From a checkpoint of a small transformer trained on Wikipedia.
Architecture: LayerNorm after each residual sum, learned positions, biases, untied embeddings.
Each number is 128 + 32 x the weight over the matrix's rms, rounded and kept within 0 to 255. Layers, rows and columns count from 0. Numbers have three digits each.

# layer 8 MLP down (transposed), 1152x224, rms 0.053, rows 637-649, columns 112-223
123125135162127139149158143095106155144100100111098166130115127099104122133131123154130125159101106117139121155120109128112108145159151138132083090123131135073120146126142117145104135164102129092139091113125064106121116143145166122128117115112163141170150069085149135101175137133145118118163131171147152103125158158110143116121127123114
087179121102123168145142125231228113166110115149130069127138171176157098165209152101099130050101135118162153182221160121126122125096059123160156168089118112153144107150090127109071145083132103141144197125118126104179161172154152109117185181171146063093164102112127080064055083195073120074176161122152167117119099188151084133136145193120
126107134144115186083099037150096114183158157140117179164117152135143131193145134117100064104153155086144131128169133114127164109093092104196140158132096192124085079112052182060096201124210108109115171103137125120089129105125073144169103131073121084124086109146107136128095106142134096151090143178168093134119125165076149096201056157172
130213124129101088162131123126123114152149120097131115093076158118096086129156191132163138130106116097136156121149189154106093139114153106096105113134109157130129182144121131108120098130154093156087127099128128124152141143065146106085154154088093079079138120134059071097151097134117164138113129157126156131073095128154124154100141148155
081095090121155077096121138177136102148072155106082137067130120110107143063151161172151094145084156163131135067080090182131084088187141081108111096128066060192097118130150064080089104170104128063153120158176040180139105133081146165131144069116158147109133109125129133125164103142143140137017114129122143138122103130159162126132174053184
115131155145130083166023093131140146225159123131157123139149059120097109145152159087128111172127121146099123131134090121099168155105087116143155127107093145084134174154141122124102168138082112157146150094088145097139140075106097107170113177168099098154177094165062138095130089189099126100153141156086171086080191161162117132126162125085
093087099082133167118162191109156151146135068099115115146108119150120142125107146144137161089075112139154179157176172131132093141118123171121181099120140097166168132136092130081131135122133136097175150180126102104192090092106041126128194110173128106160112170097150142136142132102171188155176087169104106146152140131135108144083134169047
063054147127157137157093113136102176119115153129143196157123122095185157119101137174161120208161156137108109143085114195114147143111115168105122126135067099142125090119144162072114108138193173143150093119080132099116082162182195074115117080230101112253128108105064056128145137171128143154148088134095149122150117136061048151085112134087
150114136090110113110115081139158123152162113148144140164137161117113068170163122105148129124151125120175166162134098147158128168088165100137167148125095123151173151144100146126086099108110094121123147121137175105094090071100102107115091124119096147136124127115155204133127184132106166133109122072137177137148173129200114105130095160140
157088089107166112167083145101114149111109106094160117159112214131119081080140112104088090118137126127056097106148090144089179102131133139158155080133139142134091141102166135188088119130097085194147086152121126126137151087134170093107121137102115103115182184148162122070124159137119146136140138158126124116100140120166142116165109156155
138124170122124081098106168175188100171114142120134085140143190128140141111197185135125149124106123161101136135098139122145078139122173107090069101104126170168158153122131202117125107151076099124135163127107094133107099086083125093104175115117076110112069162131176162122063061133162176129170107118110160152134139134119128122148162164141
106145119070106146132140129149123168142129130136131087073091116104195123091184155191099108108128075162144121179124168127108123194184143127087063089084137091158096135169166069133145114112073129160113118105154124123041127118161109153074129142126110116123147128111080114109053083104156172122103116110156151126166148108157099165124149073116
096166199134142155146101114138129121110161131154141119168149093149138126153148062113158086119141140095169084177145102113138132134123106124197129117114159113166117167152130087159147141202132125134149164167128082120103166174115107135092152108129106133176147115094185136126107139127122134116120157085145159104152090104140106168117169107114
# layer 8 MLP up, 1152x224, rms 0.0804, rows 638-649, columns 112-223
122135157176135157112142184103071137131145099119095151131112133140116157097125048104123106178104131139146075166135094163137189091127173106121139150138066136073130070133159122121155138179134138137150145100136161105119058190088103073094051141194178125125125176099127117121098165072129135056129139135068074170152120125118058136123155123107
115155168113161189208127143133135160138085100126105165134098095130088072140120143112135170089111141123117146132099148128166177184142099176131106142162088097107131118133107067112131135090155088168166118111116079081097046122199119156191104170168115148130130080097148157180132091097127130163144071122127138121110144122166080174136137159148
132122083139140130114120166126175134153114090169160135115148132133079115151095142111161155123095165126133102189092131129127192118117149132091131152067163158144125134109168101120136123147132131143124095113121146180089161177093108143094102137115152161092125155147180117118173138106127116158109100117167116133127129098126088130117118166098
142167103113139053100148163197101140157130163111163105034082049114131165102112114051167114151104058130123084145096167144052114083157088087144161122107165133146120167099201169134119164111143163151114084160093144127052072133103144099098140150159114139141127096103120139128133149104080130161104079135163164119105090137144076091136123145141
106108077108184125119143106164093166116105114094153133136129137073146115089146138130106099166165155164205109148147125136164137048156119107129137120145105174129119129131152082159105160103129119119136049055153103144071151134103095139203101087136089086126123128146126187123119156103144119145117142134118105142134077087131111165174131118103
100107078128169060108172142098105094113162126104172107064118156146158067179169110149121118144164145155118135182077186068122137090112161123080083139148144120122134105156104122168173103090108059162176097101153109106164156122164182112171140055125128156134141129143170101113135140149077134086190079119187172119109142129109120163091131092108
105100141117128169097157164187183105169062207126111127130071141169148103163104096080157158109080119096100143163119072116124113140100119183125153178127100170128169126092036130176104109126119185200103137102142135166140128110104110141150171123195149140058116163137160126139092119103093137162129145186129049169107173158122110140182145108138
135104157120119059093138116132199095092151157104188111091096151141144161148134159116117165106104132143119102124097152131142088167161167155121164116131166080064108097116130100193109184140083096130135137085101152093162146133117133140136161125094126174161134092140107101123124113117095170076161152125099115099161111116116131091113167125153
105065139165145142084144165125120140077122124129111119137195139163181120122088104136102128120122140131102145134131112093105105129109133150100180143100104126162130136108107085105114146065130106255123127093122108162176082152115198167111129101189089156140174134146114112068134148154094119101115105131122094109115090100132103145141101125149
131122122153111138141131122123154123132133134175156114066145107133101109123187163114138150124116153121173126090139161127159197140153164136151146127092203111127127150111145153108118121083102093137143129111143101144159112058141168147156169135112114189103089135099154130119190137128038125102167097137137117101126139106123147151052117156096
120110143081115162091090154105145157166086043182140182067117126190082104153085122172080121088135125128159090122155129188077149132081140142210153111069095139130165121105131163074129099148152170127095103079107097153115123107143153097138102149094038150103101178160100131143134142113144124136134122135176152101079170106070058107107119182099
124101109186113139136176106104120128116114140138145145101174158185137155190168136106144152147148140126090094118128117107114117173162091137146123083151143088061122104156150150081132149156131102161109137124135139147133089093178181141156145115125041114110146166117100129107134117145129133147137116149147135201124115139097131082148123102128